config = dict(
    n_layer=8,
    n_kv_head=1,
    head_dim=128,
    norm_eps=1e-05,
    init='normal',
    init_std_qkv=0.022,
    init_std_o=0.00549,
    init_std_up=0.022,
    lr_mult_o=0.86,
    beta1=0.95,
    steps=4701,
)
Each number is 500 + 25 x the weight over its row's rms, rounded and kept within 0 to 999. Layers, rows and columns count from 0. Numbers have three digits each. The size before them is the row's rms in percent of the matrix's.

# q: layer 2 attention query, 384x384, rms 0.165, rows 54-79,182-207,309-335, columns 256-383
# k: layer 2 attention key, 128x384, rms 0.148, rows 53-78, columns 256-383
q309 099:474560566515521486519487518491523536479479489466519472530472465533519479457471522513445457480519484534519500508532489492497465500500512452453492501473511501519491490496466502515509478537507474429548427520503513500492535494461480459494547511550490510482503475511485533505513497502532482498542469510470475503498488462462468520526484508499525518482500452471520483522483487450490489490489
k53 104:515533511501504494528533522480461518507479487518467458477533496476473464535464473502527520446541519519523491440484493530477507502532499493462511491475542497487513479523532463499493523503518451490482550507521532510529498524457461491525537475503503527528514441457519479457502468493457550498499518498516502436525492507509495502499525515497507478555536497511504527518508510560515498489513
q54 101:525511533517482484511524436484504498484535562444531489497478480524514530546501498488467502468512478544482511464505499478520502478539532499466511507509539508504506550491483525498495529491480511522476537485472479493492518492509522515527478496525495470477511542476516519535486532490493477475470511515507517520485539491491491467490489487472533515479510481513531541520488510458494487527487
q182 094:523471505542470470516513532512504522494481500554506560508488502443474486502444552523538524523450494490462542534530527493506475511476495501523524554501507476550525530475497497478524487458487477504476490568521527462502500519511434525502473508456501489501500528489466511519520552453496517493487542483531499489515514524476491428501488488467457537564436541506502453520494496491528485456516
q310 101:503470498499475507491509473501496502496526517483510529499538492501495450487448497443496498503523531514517511510487481508509524526510478529499460460445521562525487510524473502487498462510504537507499493494470514479518483433514520474488502485536495475503497503475534500461436476510516481485489468490555486501494496475523511476504538492446501515498498488443509550483502491442524477516461
k54 099:490540488542514502538453519491507430515491485496511474493506496516428512492529539513469509499498474460526535511504507490530476484512507451545464472499455486484475447489506549496517500553466507445518553477532484531495500481467497496484519491551501546504479544503507500503512524501495511484501499487489472532492514493506472522491484521524568520502541472464516479534548500515475527503482
q55 113:523534513506517486494489504518463492509488521478471525479520509507491493471526539443565495474505472472473502474543509471537513474497533449511500537478511489463500459524468529511485472511489529516473471538513517509541515500512495514481537476548514502513493456494483534473468506496490473518466523534516471493542521438521493502497512478485517476525485491530508503511474491509531527497508
q183 106:438501532509501490494480528463465474502480501469488528497490502510500471502513508519510500543518521470517472529543465483532493528509543480485523513495543514493503492491502503491477475489442484505491519506504490460523520462470486487527509487531523491458488463500462483494527521497468519569473505447467505536468536524480478492542446468466539435508530493472480512484480480515550539476478
q311 110:523554476499490509484475510523492491460475479513453499500576500528480478483483491484523465475502504533515495521539501500483476485512516479523498498504502526501524507496508507487510502519555519525516533470523509497499534538509469480460494476496510506519490499516481482506494540503520541491447529508476489457478531494500454459480520441506504485518437497530493512493480433524492523524549
k55 104:516511512497502487506480528445497521495492511482485494512492511462507512526537497481515485494501499482483494499508514494489555513494479521488513460480443477483509546453491481500527505530528503478493487521500518487500510527534477513534518503495505537485528483559516546512498461514508482474515418506489476500499467505535469523552544559517471536507500479493534497477520529514465499453495
q56 107:497464509478522520468481559529490529509503475535512530445512423484495509527502445504481511487462497500555549522514476541515499530549510497493508521542503486511471510486503502486518526515520494516502518514493514468495510499477490528552495536538515490491482522510536485526509488458540517531522534535480468491464522460492491527540536504437503504511498539524470520527507489521506532483510
q184 096:459570486516481474473489512526458509531499512504509531529450464510521519519498531499525488482505497519517523499516521539505477468462501526490477555494523498523488481483464496531518515522490461563469552490521533523499529498490469519484539507506431520503506466451519472486548484477497483475447552516518490498524476490480507497505491503517422479497499474507478486494478499466526519500489
q312 105:500486519509483494503513502517484503488497509492474498461553499484535506472501478501503473537500513513536478496555489520463453484520517501495481523528492518520519506477510539492543485506463459559487502513444498496519447487489548489501501476490543494494507505491493488489507476501457517529479480506505498512457496530466498526458543513489492537502485499496524477545487490514523512481556
k56 104:472477453460512482522496446467457532484484481456510505495521487486548510479507493493495494527484517540506484499484483482487486486473452471489478449542513520569542469455513509512514488489467515498548497500534494502496480521532536509501499495491510520512563483521511526506481522472486477487559502502500541504487495505468517457459511476484502498511492546484475458501482487480532503493496
q57 114:503417487460474479556455538499527489491495539508536492492467431496505482503535518465533490502444492530488489481515483555497518502491500524492537528495521465508524509507459455478529528481529457497513520489510549512461503523478511477473529479491511493478470516482485494487524508486506472511530525470462489488482518512497470530506477477486495531537502512512479490468499571488526488494497
q185 109:486481529495488500504544493505529479526518546511513458501528484529450520532543481450512509521460538564528494476476493534492501515471492502501469533471508444466502525504498478486514524484543440500493464508499479508488526496512483512472483508456459524496501501457523506461531509518516521547489509555535499522477569453473484524489521474469473502501494494485442519475502459471512533488497
q313 103:495519497468539438498519495462452509469484491490496539467483503489502502511480559499510532494457531503506471537478538478473540478454502481530507492527496528440538514525477522507527501500502474491491489467484518496515492532498492514479519489486482480501523498520491533521520489544494494536513468485480474520522498506509540505526495481541444567498514483528480527459508516468523497493512
k57 107:501493498507506485477515520514442537498527531482502479498461495492476478475492505480466440451530538479510516509539507469456500508533510510477492473489485503509450472492556556501469508481526495468487491518477480567497498526484478527497539508507534506516494512493483509505500536511478546501513499506524481469528475491511532496520515540503509467482509473500487513492505480523498530503507
q58 099:480449454500499514515490511508531485516515540510502473518447482471468491540533514530519533556516487514476494514490519519532506516507478492485495531525484543509513462500499507502557520525497523456488486514491491525506516537513518476576492477477492570469480449513469470483537505508519514528476506488503515528509472506535504470494483507484536502500488499514520525518511576508550511456503
q186 094:514536569515515493468520469466487452478505504490488527521496515515516575469496490481504525535549504452480467499523479477515503507534448503495503521505528459454508486504501521541521460483506502505533509528536492483510491522480500527476501506482492525528516476511511505532510534458530541486499490548473525440504511482488544531514501536494539483506485497506542528522476507502538484491515
q314 103:503519499487542522522488510447526488518542559542521460516458501504479519503494506501497523520506475517467528479527480505504496513489519496522534549477493481493521526496495540504497532449499501455476436487510444522518478511460502503520484459543511547528503470471485481460528467431467517457476467483515486515483507458494452466506484516502537462496514512491468507462499497486504492495495
k58 103:486500527483484506505486469463485540526463470537542466474515484521540515468516496525491480490462549541535529554454485492450507526506539477479528510521503520487459522527502459477499518480515464509519505471501521521491523492514506486491537500486495456469534546485500462482501459491545540467499503502510519501494487486461498477503505544537521516491456502483507480478565535486473502483470
q59 105:551438524527497499520486506493518529517507498547510498513532523500503485461439544510532538493477499515447493511578448510458490515497491514492495495471484511502470481517525487542521479514508526480479490528491518468508477535536547470513478509536489508532524459481514489526511472469460499513512517501501502465508510470518539478524492487455457483471547545510505491523498505510504530568480
q187 100:521524511544505495504524464473506485473516487504503511555569505518483511486534463496531479462499503514491500500475571508486503495477512509500565456505493503523517507502501544490472485489533524530484497533490504500500497461500487501518484487521446540484531506492477483485513535523478510512494494546516487479431480464498527492496517468467501480516520495489537511514466485501522486507450
q315 105:546517476510484488515521496486499501480500468524520503498498481484507495507534484501507478440490501526474486483497463452480533507508506501524483504488535503487452530440499516551539501491479464482483532496505521483536498562496497488483504536492513501517514488491492455513525458496479468510484524471504465553497518502490530518508509449478488464493505486530470472476504551462509507524508
k59 101:501487497492534518508498496506537536558535505481517502474498512541510463443523479503525492528478551479494534493499458534489496472484523445497463486489459475538526496504518467563452511482499543499514482434519534456493490545485502514470516484489528505501470479477511502508498548537478491477502518518510447482531489528496494553519529518516485465511487495493526495506467483503527476508514
q60 102:511469539519546482529542462522475507478461544500514493542497527486513513509505508540474543524450532500529541558510492531488539492493486525530524477462476502498483485523499530504513502485482504537497487484462553495520500491499513531576498522514470547502539507508490503512479498518524520484490522525508482483499533480519478530469467494521504498509535509465496507483486470477485508473511
q188 097:490509503449482445490461526507477509536503463482474478484477514561488470536517476516510465462515543485528535512479499520495476518498497514505435493511509495475501497517450508508535504472531492503531533514467551495512511545478459504482518495516462514520530513508537521486515503541540508504502513469525482524425534530504491509526531484476476507500509490504536543470520456505473475495474
q316 100:534454531514493484491515482453519474506501476517469527489504451531537510565492537528539549491524486500523480500519495487511484468469486473498521488429501505455566513492476532495508523457539513486487556492483530478524511487514484491464482473516458479492530482468477535486491512508524562428506461509518520523510451553506473472503485500469531509524519514510507545438520520490510476460516
k60 104:496539473481532497493539532491530469544510535498537497494518514495527517476500466506495499473495509498505482471507465494480487543522564451509517546501495508455474482545512498430461470522452470527563499516514488512464478486484517504460491472511520496531479494515498500511501458559503460566528491509483462471523469486525490499497514510477525500532531505485505542553488456498529549497496
q61 099:487524474505478500530489520495492473519502484453513536533506521511533475465477472492534466500473526534447499477460482476487526496482494496505491517501468570470470475471490496511511485510526519467526489497484492506532482527532452487500468513518450510483457499519508524459488526477501494532500526462503543513545502452510504451527439464516557510476533429488516475507486514418533480543473
q189 101:494486505504569528426474539546554514476474512549464471455492469504508489478489515503506472485506519437498544501514515492544457504515484542471489466467511521484486518485502510495533460496518533501472466512466510523483497491477453488520515496543471512495497544473497474477512512508495455567493509545513523514496484470485503528490504489518529475566515499485482550521509501517540480513481
q317 094:482500469452477472549462498553491505484501501506474516479526519517510503487507515498489483519520504480532503522518492498524482522483521493508503524482515518532514521454494504503486468504485500503462510505469520497507489497448468503500473500536531509506532503523503532480506490505517510506512512488517454517465500461493487468527510480502516517445491462526511467524470477442528484529463
k61 109:509505521455480490488488493498462497519534507519521478502507507502535498516498467487443506476488517552496480479528536501542479457503529509511523485490469477505488493492495507507494474511537508504497535487516476452484497510525525511479473502547558479487479463486484525536499460532513488488447536539536492490451489502518476477457499535487480497500457527546462507485503488484467498515447
q62 117:527503512521464522443470489458457464514498527547516487507497510558519476494520504524503505457499500515553484523493516502508489494494492528486448499506472486518480520482506464522544502488494459515522522521524507535506474526511499503520512526519555485477504512497480522539491470495517507460491499452531497533491484527492499527489518527500483548470498522494483483492473503508472529528499
q190 108:523516499472488521502497522478531458515511523516486512527516456463509466506515500458500482500464481472462519510501526551514546483521514547492513518490441487520520482521516575501486492448460449528524487478525556490489446484484486502507492514518494492544448453504512489561487504487505478487524502525532468496534511549511519489476514503517515457531524455474508520515481477508486430528498
q318 111:492489490528482479497488505478504530518503481477514486506476498504519487561520499491492550475492502502488469467494486481486483482457520506495483488493492481438507444502514514494517479486503490490479505529466440511532539471547498532511505517470487542518548435468475462527509495515496506518504503455512520542520470493463524494503492478543503479500526555508495451454482561465482465518507
k62 104:495513514511478457478497455499494489483525541459511493485456469518493510523487526518467538509531510499526499539520514513513534515500496466498459479539470507484512519504534488489511479518499490455482514486467529486468439543486487532478491511490488451498545525499518495439479474525505464515487530529534514507463478469497508506455537462538469505502562543476477529505522470484522508458495
q63 101:449478464546512531512509501492495477537497496517505501493519524494535466522462477497494508502509520456512468518454532500490507481543460489463509465506514488518463519508483505473477507517510524526492479490492516512489496513473512451480475487521484461524511519492503524527438501500510502489464540477515477472501454488436504478460464492432477461479512475502487488501489493473503522536512
q191 095:501459497504496547465453496512452508514527540526514510511484498499495528510456472425512459493519504534528484540504510485453490548511511452515491488446478469516494496502472520507497508482480503495478485543496473502528487516483497508488514490527480546479518499508465540536460506504455526477468543458490507515484466514484488502508505525485513540536469548552536485505481484497469466501497
q319 097:477508510496528485483507487541501524555503488481514499531519517518493481518499521511541530519513535506560494551527573475513500474553514469461454444510526522495488496519537499518494521540519516526496502460478506498484505491482519466551486465537452484503489536555488541513468495512493529473467513484480520496503495498506499481546504461541527480501498459476542476469497470512487441516510
k63 095:526504518541519527522492535499493511538442509475460506521509525462427494493466503534469514457462502482514517472502509503505564516519489530496490506464501513486527508461518528523515472492520500506478479463489492506528491456489469546464533486486514539490491502531511512473492500483474465509505490509499532490515490490496509498501496477515489526492502507498502523452470510520572502507533
q64 096:502504467525504485507511524494464471482509484507459490475508515529478483498503478496483452528510512490495525508518481472513558442523522500471504475483514456470521483479539514472512513512532540477521536515492511543505502485501476504566478510502473512502501478520520513508487467507485455526536460502507486499453516486491483491492492484498480482528513487518483497536480471490497462447494
q192 078:528476423470501480494473490488532536517476511482466492440478531527501478517509437527481512511449509505473517495554492479523507458537496505459498482497478499488538521516503520485470500494533553441484511504514498542484468493525493474515474501521491492499512532507523504510487515486488468492510501508520483524459493510475486510488520525490534479492508503523482514493491512535495509496489
q320 069:509500494482507552502498488472481500446527510509539550503500490502494480528483490485529477529456519485510534517511491482534531535517550454538503472520537493507494540502525488515469477513494500455545496504479475521494481480513504485520489505507479451476479492468508533493495488511476513550527502499462469494488494505511503520481514542481527454479482494489461488507491487512501505493475
k64 084:466513513495458475484501539563501489514546473472513482519477498489510476472496482510482485537487495496490503539486500522495539549498444532537500502462465535475485505470502494493501511507450504489471515512472504467521500516443524519484496470474537490506447485517461474506533555434464524513466503524433551471536502515541511527512518478503501503501527502485486507492462484489507507493519
q65 069:470524513497486544490485493463494520446513506538537516482514451475486511503487541440516469508542515520508466522490547502468463491480453478466477502566501532543532456493491525548573507487500528469481440458521521490506489525475515536475521487487508489496467492537490521486537553522514515503511523522477545495497507508494515517520535486497525470486518507532469465502496521510460471522546
q193 086:472485537490493498479491498491502507497551518534542509515536487526490497473451554450517488457531478504529441461537539511459515492481466480482519530530515520521506490558509484530518525476493518530506519507453498488554536514519535516477522516493507478498486503490496524524517487548497515500535520483489473543481501490495485469490448487528454467466496527529452495474514488452504468534529
q321 068:486458494520503541498521506464485503519505499513499515483514480516498555503511480481477514472538487524526492540509503535493493458548505539432529455547486517458510499449471483501499539482500531469441557487493527473531463494478484498504499508476520503495475514510537470489501499551487507461486492507506519510519489471445519484526534482536466540522489498490527474470504499445544493512496
k65 077:483544432515486498522508505453507433534475468470495507496489513476477487548488495511505522509477511515484483527477501539555497520468510502532524543471494475499520537543444480478447482450567507503510515492496480487516480521511459513480516488521512504506474502496513484506503493518514459487483485527507511491536514507486531506510519571505542501514505554482478503470468494520489495515493
q66 091:483506490529499522471515441482526477555510524461470494491509498514461503505506525476487516515548518485529518480506504472501530456489507512493471471479491487528548511462505576537505498475484504511487488449497510521491453506484505526495523477492469463452494537491452493455472476432522525521489463529481504474521507510523478479447478499490474501526516493448503521529524452542460505524511
q194 082:506480547503518476500456504476536482529498525502522518481496501583478491479515536539450496483541473483513460458498507529494524461547461506458498491521479514478448511554545512533472473487459479510522508496491535508556502529496508495480519491502493503462499554504515547511509516486486518501539486478512497522523486509488441449522505558494460498573534508484528524544499515495513489532512
q322 070:499502510511513483511514474505490513479479490530498485520514451450492474532453530478509488525509476544498529502536505431502492504520528531545535520493493479496494521473512478511515457482492456497529467512517557484483485521543551496480522548481486463497504481495516536491504519503513516508494489502464453467521484522458489513479508557451539493549505499498501499462526499481514559506489
k66 090:533499492510503490555487512521515481502560523516489478507458482498533505493495481478502490482490511504535543515508508471460483526502503471515525530547537520525489473470503489499474501480472492505484501532452520483512509455501492517509497470505486510541494466527477483491505504525525533516469484486455529479465502496520511451534497454490501479487521462519466547476477513535460508527539
q67 091:468480428524478463538503464513482494535497483469473456474529477502560458498513542500514462513498549485519489518482500508476518503522517501497480493529499493490470498487444466464497477442487500492497509448500445511491467490480513484519497544469495552478483519490520502509524481481475518485512483469459459518462483512478479504504536467523567497509465462487478507518495502474476518503484
q195 093:494509468481503529511480515514490485496523480477497434522513475516517472497486501517506449502506515493485484495529501512496513494505484497516509480522479475533487552536488447498538499507516495503505495452489448497514462495450516498519518541499471488479481505502534520508513468495439492531509518469509461488506518535499518530543509469517493499498518480499473452471519524465515503490486
q323 079:499488499509478470483440522508523469503524519492468473532531517474508505487440522472489482509476469521510529544494512472510543540475470446488485510497524476504523524460509531466492474478498472502463475504521524571532511548542508499541486501526438511482493464505488512511497459499489538483530502446513485537499471499491518531478476502568533490469486488511474509524469548484495455501509
k67 079:476489498530521447493523515485465447524511491498470505500485581492494538540476468455480519514465472474540504492509498512564454482469465499507518518510486502540488491522481527524504482547558501465512501491524516504520459471505486539455513474517529485514470517500495489482507480525544521493530487521487489490494481483500517490484484542505537480447531563496517494491495483509492497508485
q68 099:462479480534508494499487493507490459520506488539484497499493464480489509524505511502489493496472510469506510476493499501516504454494499479485524491490466484427493485523495508513479479474492486522501501535522448481518496521493508511480498502512536494503461471459524503484522524488482510521538495518483492506482458475515482508541522468530496486476473512528486444472483497550490469489528
q196 084:493448490488473502467472534502534526553495471470490468493495535505494507475477517484509521445495509492493505524515487500516517492455531481493506484501529512506516516491488496464445479538513526482504523476488543510451513504487504554510470484529533558546494474454481523511514536512486486515499549525467471532469461499489474432501465458518484481525502516555503526479498537531483514467496
q324 085:479492464503507516490482494466499496554521507496518555467495485545470519523532462526470496488512501468461507503520539514509538513523463504499540507532488489493542493499498561515517468487489496492507517566508444501499474497485512502500511488481486501508536521439512473501481481493487512516530505511467508491509506469495506509539464459522505519550501497481483495527442518523477468489482
k68 082:486474542523478524509519547493542506456530514494475501521498514491503477528506546460495491547523484483519481513522478504446519493518525511477523540487474504508469521529490502461514465532471469519450483492485510491490490530490490483497510533492493513489542472534511492510504486500504487457500488506471510501463512488501505508502505504490512464542549502474503475545502490497501514543496
q69 098:461502513518475502533515538488512504500489466490472478513448500469511479459489473524530488493486485538455514461512542436526558499477504496499452504449519505496520507485564517493481515489500446491479511577495465529488486507500497479499500562525442500547519491476459509516503462488463505461475494471524491543473525456531530476499462464544516462482517493535495474496501476479508474470497
q197 103:501496511514463530481479460536515517502511532496511489473516507519463464509453485512476530453452475514492544500541535497487493463492553508512510519462491513513512481468544489510449503486525486500498550477483530509479567491501531444514470526505471549562541450489484517503519524526518517529503497515519509512509467529521487492464533516512529460475494474526455524512563500499487518489485
q325 088:499481479459455503527537497475465467510512483496513473475478498486512513502489477517459512532496494506480532507477513532523515477535497499486492544493489514464505498516529499514529505495528506484545469546519456492430483495526528471468480481487492468501501509520498520489518519440517495539477531520463461485487488518465526565504511491509482505493489489491512514500528521553498474575475
k69 089:504480519487537501484501556494496500514484497500473482500470559495490537535485486460480493497537489533539532521503457516468484499531515493511527495504486533502560518560478498483476505503439445512495492493504495503515506483499450497500467483465526506460487493516489509542497491482481431464444520501510531494499503498464513449481563508505518495516504492488487499529543520474492491477535
q70 099:507513516487536479511552461554514498470444491479512521468504486541456502521480458521524521478505495524499516495506524497520480455532484543495527507520432511461479466524489528504541480509510505525498472469532519535491475497457489534457497508499480526509554503468510517526531493462555477533538518503509489482571498520470508497508508529503477477498496545476526501461538491488533516486494
q198 090:459527506483484451527544498494505558495484492497574516511469512540496512496501505522449475493505502500532468497521489510515526510534446512491480525523478493485475510534493507503543492499468503506494455515510525522479480485518540520487500497526514476527464498492507524485504516511518479506503563516529483525525518537485456489489500523499480490529494546448548493501536504490497500481468
q326 078:459500451499538502478497499492481454534503502496557542489529489509534547512461541476528501518524523468512582514494515481482447514491506531466535505527479514473534503504474518495459512484481482498540496493531514511454528498491508501516512524483495507492523517509499490507518468461459484506526510514480502468514532482438510529480488525482460498596473525522510446456496490499502523506505
k70 108:547474528486501488472498504476530508508557493490526453501512491533538473464516474493494463499461470496457541511501472501473469545542502520506502501513503523481482529527487499479507548495502496555497477532505493500534499463525457459549486523462525477506527469494491462515491457473481514492489486571550491475446530525511507511511507514511505498563483473513502521458480505471503475462496
q71 086:518521485502488483479508510537479536499491521499497495518484494504515505521517509461531535501555526554541517482519506489505497489496525532557497493527494496470524512488457481537539494500527482471482526471482497545488474481512483490470481520512475495480495512481485515448491460547476485547529539496489463551459516564495548502489511466465526485480474505505485491498518503485502466510487
q199 085:501504506471497485533505540492481460494559485475534499573487499552521514529486456533507564551496517524503422514523480495532491493484492509534487502504482474517526492514478513457492489463541528493512565505466503505465537462496484513510520496494522477449479520501495499469531464522465521528482523500502485493516513504483510470456505549448503489496476556494540519471490503462440519502445
q327 089:512469494463450503493512507459485463435572516504484504506452490502519551496490511490508513534509511506507499512505497535536472499452512516462505461499498521525504523502509506515483491481585495452518492471468493472478536525487456512453485464464486500491509493526457479461513476508516499536475513508524483546500502504493480500473514456525507520513560485502510489477486507490503485437515
k71 086:474497503514513560512510489473511530536496488504501539492522500493479447522506523537529528481471542510489507459492508485500517472471539495522500508551495524504482498483527495468493473481548540475515500451541495482515529569553504472498476483484501452546515522476495499535464534526498493524513490524504471500487453476474495515492494508494538510494483482497528504515496471489523485496485
q72 091:502513506486449515480476547426493513572551498455482515525485524529512496473469497508531463535546484475536455527504446499503499524505499475479510488478487509473550515555485479483492451478524522461498503492465476488499473517535463490463486467477500526503484476516489502501501466515496582466488501494476548474461550499494471492492508540523499503495519484470499568546467527496501481455550
q200 083:481515511502492507517477497488476487546526495488447486473510485502490507543549516506542514484456455499479463463472509501454506520519515500474571504505507516508478498506515516494495546484516518488489514518486493473517515516493521508529566492478546485489487475459490480510500536528547469490496481505490496508484532473455500516518535522478498456521468488481497519515495472500452491514541
q328 090:488474454520524488509493477534468534540465527488480491523537529497490480522514507529530488481495516515465519524505512489506502532517510554490511522491489512498505502528477499502511512518553485482487490482431447495468492488499496517491497541470501492533483496462532546457466531579470543519523520493529483543486523479490504508480516504499547534500486474491481524496522498489503474442489
k72 089:488495463518479477500488493461521439502524472507482514507501470495511522521509462466506532502489524460483473514481503498511523491477482525525509511490491488472516453475466540557492513465494494485508543505502546506508528499497507534481534545496455509506503491543505480528497466537491483510498498553484538526475427538486533497488496491507510536494523508531501486533519506538479513520489
q73 089:465497532474510519477485510484507474530486480484508503503559490538509510532528542517488503504521528505479515508456503516449494534525495535477495550484505499505475521493460520514521446497488536498497508463506486510497470581523481497515452515487495476498506550491487518459500504449537511531487494555506511495465491528482504493497504472504459503499475487464533512538470510511484508509511
q201 102:529550511490493488522455487482507502541492490533466547516491490490504478474502493484483512476484487536530499463452497498498504509489523485482538507488461515540503476466484488481550453485532511559500529502512488534490484503450490522504488518531523511474548510436505488475471496504493516505473505480504517445533496532499494498513512516485475521490415510449503522483483472481514511486497
q329 099:489522477527525476505523472510503479530548478533491500476501509508529502517498519517498510515477510490517465524520533520472546506529507550514503501504518504521520440491501479451516458478530461485489483501478491523484531451470564552482489507497509529479533545508508463493512526428522521502507495483480511460547483526480490476495527473437513516528488492503485466488491485487540473468569
k73 102:542508521468522474452465500509485517491514498472522469427477520518493512524499431450481500448495487474476497464521457492503513487474532530438534551490503528477511516472478479472480507484503461505522473563464456491496521517504489532537482509501495478529537516495495482528518484524473491529495486511486485489421539487529492467530479533505482495486489523470521518523478524503512501435472
q74 085:516543540477495469499505502541567495486476462496512510478507494502467476510463536495491497487519491525530493464506538497497522522463506510469539546493472561454551495499475472530549499506457541492460508501480512468523504502483521512495510513473505498536557514510511497473490443479535518507561506504516485496541475510460504513513505543544480510479514503481465498526513502464513526541520
q202 089:487509504499509495470531497545532490485561467529481495502502504498536492508522533486532497490495503488518494503481538511479503500519478498519549520469500490505539482468514533548482507507496495555468489481489504513535534480482494480486494518498493503475477491529477517476520524478515544475498483475484473511489481502478499522515474523486572489485527473485494522466480479505466491570516
q330 083:494468502514495509472539496519536464487520461503460539505510504508499485475516495473496467477543501549503487512456482471489494479503450464499510504509494510483566538537483507523518459504478528523498534502519511482486458478469472491488504529508543479522526493470480551471489464512411523499477516524458502493538518465467519541508514522480494475513512544529477470455516530497549499514509
k74 084:498474477499478526485453502498487450529564536472495481484509475466523502527533498498487514537504495488515468544506472579562512523499530498527514529474488471517490558519489493477499466474498533501503533509486497477494502524492477493502497446566511503491525523522499494532534479528537479492461489529523478488463525548543488500506506519489471473512516494478496467483471466501491535499479
q75 111:493460532497543499550507527513449479523476514498495438496487479538498490510526511506473548510487504500466496486459503517523458508484466501509496513481526457470507502464497513485501478534477461499488492486516518477499486510496510476505503456509486512519536499510469552496501482459483504510533532484473464470551546486519515562492478500478500477460468485480525520475502508478523544510511
q203 111:514461484518484523523499469500484495477534472495519450511455491463469464527529500504462548521478487521460514500488500513556465499499463506535515486500506481485505490453499469469501458518495510535536477477512495508480497470508459549493556473508466483523465476505522459510502482466541503525515494487472515482502525503509470498518462502477490521490518505500514490530490493505560517487488
q331 108:530476502516553537516522517436486462501477466523486511511499487485509531508531469523516524430456513487479549496523536516524501445482520497506459502541497505461518535474502522509459512503489507508484519438484494496454424517512483479490504486506535526532479475477465491522501517475461536484498531516494487499536523491486478476502463522520546470534478500434536517453577515495490515560487
k75 103:478471475489483485471521528513477486476499516444484494457509516553478488482487481516525506517520527511516500483450505515526488503501483541509490433502467530512462498515501500477501530448549485510513481529503515531555529479510510486462511521470487513533453473489468478502497501516508468524486528468483463493493457496488538493490504477480540485472463466475485515482481501487491484482539
q76 098:485479494485479521520480480511529515485501513494524496479457483504502438498478506489542469473469502556497459468505515532534481533466502519513514507465480502503493492473508516460516470522513515473518506485496486536535524477516497510497522503519490505500504484495455539499499512509481483508482438482468503469489478446497489480538512517510496517488506503509491498505464505498499540471507
q204 093:453455511514513505475486476510467532510495484453504484488486531503512485550479468482524493511502460506497486506444508534492503492518491490491477497518475502436495488482511537506534491502519503495498530522479490506487516531517497543483488459480464508479477483491511507515526520498474459495516474505462515503473477495506531560524483534500513532500528471472526495510477501489529515520496
q332 085:503467515526501463509455532474458531489496524515495516475455498470470518508525495494559479442497510469492462500497501506481543519513548464470485492482555497483502517488508534480478455539487500537521537505489527546508547528517484458523499498529474504483520503487469506552485463515500495472486549487469479491509521527522520473513470529522533491494490488471479514523513522525511516457540
k76 092:525547482519447501513516485506472504513512528504460501516481448498513456502461524519491510466531465558493509491517519453499476532464497502497508514494530542502476518465478501478529500463487529520498523514482537482521519466513535471547509505534539509530507545516499504510517472497538549517498526526531531523511496498495507483472538496491457485484536476505503513487479496503508493521478
q77 085:530480487488504501523451518511475494527461519534515502469472506505505514517505475505493486506535507508481535490525513491496494473517519503480472471465560484489524537525475514499523523508503522521496473476513484520505502517545486476516511504513484475534446449472505510489472545472505505508535524484470464481503463470538528523480542496509490540488464494519475513492488473445460514461461
q205 097:495476485497483521477495486446512497521501506493470499493452501488488516515517475497514464493516514514506500505490494468539523491502475481489513504506568477519506519579510507463476476507525453520495519488536480540477497497511498480551497488518490477484476542515476539508511491494495499531480500500491481485470456465541503537496466475497497504479498485510479537467446490508493516529523
q333 082:515534521512533486488484517480496485528470496505472507524526473530533460479484491492543502538506498519515512444527480494517474501530524539511457481459518500479505533480508456445473470510486497526544508486500530518520551516545539499488510541499502541526471493508483502531516496516451494485477477462478514491475477499526416465455529500526498478454463493481494528448507474493490492525520
k77 084:449467502523506530515511505491551530472495510523459515503511525509508480470518500520529510507494510476487528487468496481503527529532471461476495513568470528472471508507530515503473518501489481490529508448505473483503494461508495526507457497490469488480495556502482504482551483506519511451476522479527547448533507489489525516496527462480527503528514510487506503532524524512522508500525
q78 093:530506504468476460478482510493530550456557500532521546506509522552487452487461465492493506471493521522504536488500512466484493494526518530462498541515512533487488494454516522564469519533489528455471489519507496521504502520466522503512479502472538500529520472451520477479527480515515513545492511511524515479492511500531527465505473491528489492552444480512484509469489479540502490475519
q206 096:523505490500516505533512496547513537519495472503499520520459487537495480515489557473479502470526498519466528514474483495539497513503498467449496493487542510528503492528490505462490494492497491474502502454530538539444482464528510480527509503527481483510479510506501478452496482527476512513508507494513455480488517498481493475515465561465477514470467524527510531506531483454501485518495
q334 095:502524522463491472502476458478486481514482463504507565496507517535527518537492470507505512497523520518515471476470495468517508520531496492471525464518482494485513537519486491470528488489465499505500470518485442475463482485481494468524501506553504522532510465483512520499535446512482504533441461511510491444458470477531459484536527486557543512497509436487516489495505507518496516492472
k78 093:495495511514512530516515466532542552472472517494522503526483515479486507482492486485507513522501459477538542461517472482507459531490464508496448497509474466479501506526543455468456516495502530506508473499464494527512492493523491478517478486500508500506506493501508515511506568514525506507510529451530501525520498495501496546484523499492457496533486522535486517486520510499457516506460
q79 089:505523466536494444425526483545503517547549494500518542511506488496479499507527455472499503518534520441468482488491477499456529469483494516493500509468497468467493507489492482482503490515500490504537471503501512488494489523451514541478509475486526499520502522517495475502482453456516498517483465490483541465520498509509540519494466475482483551499513499513493513443545488559492472526528
q207 092:495462540497489456496498505515496556500499537472523547487492514547471546448528492516501495468487464473497483487515501528500501537482461546481535522486528494482478487546512516500483496504507451479457515513510517469486467456507499485522531472517471495485532558530490542490513544513498490477516509514553514475524496513516481511512494552478490508486505494504492500491498505504494485493495
q335 078:465509526535516515443519481495507503539539490516519492483515506500475504525530485495516499515513526464490477485476483498473502507544495504541483456529495531484476509500512486550505457502492513496506457512504497500504515483500465541519528468463491498508502489541482511509517489532475461506499508513517597446467505527485496487533473537470475500491507493489517503483493485507534484491504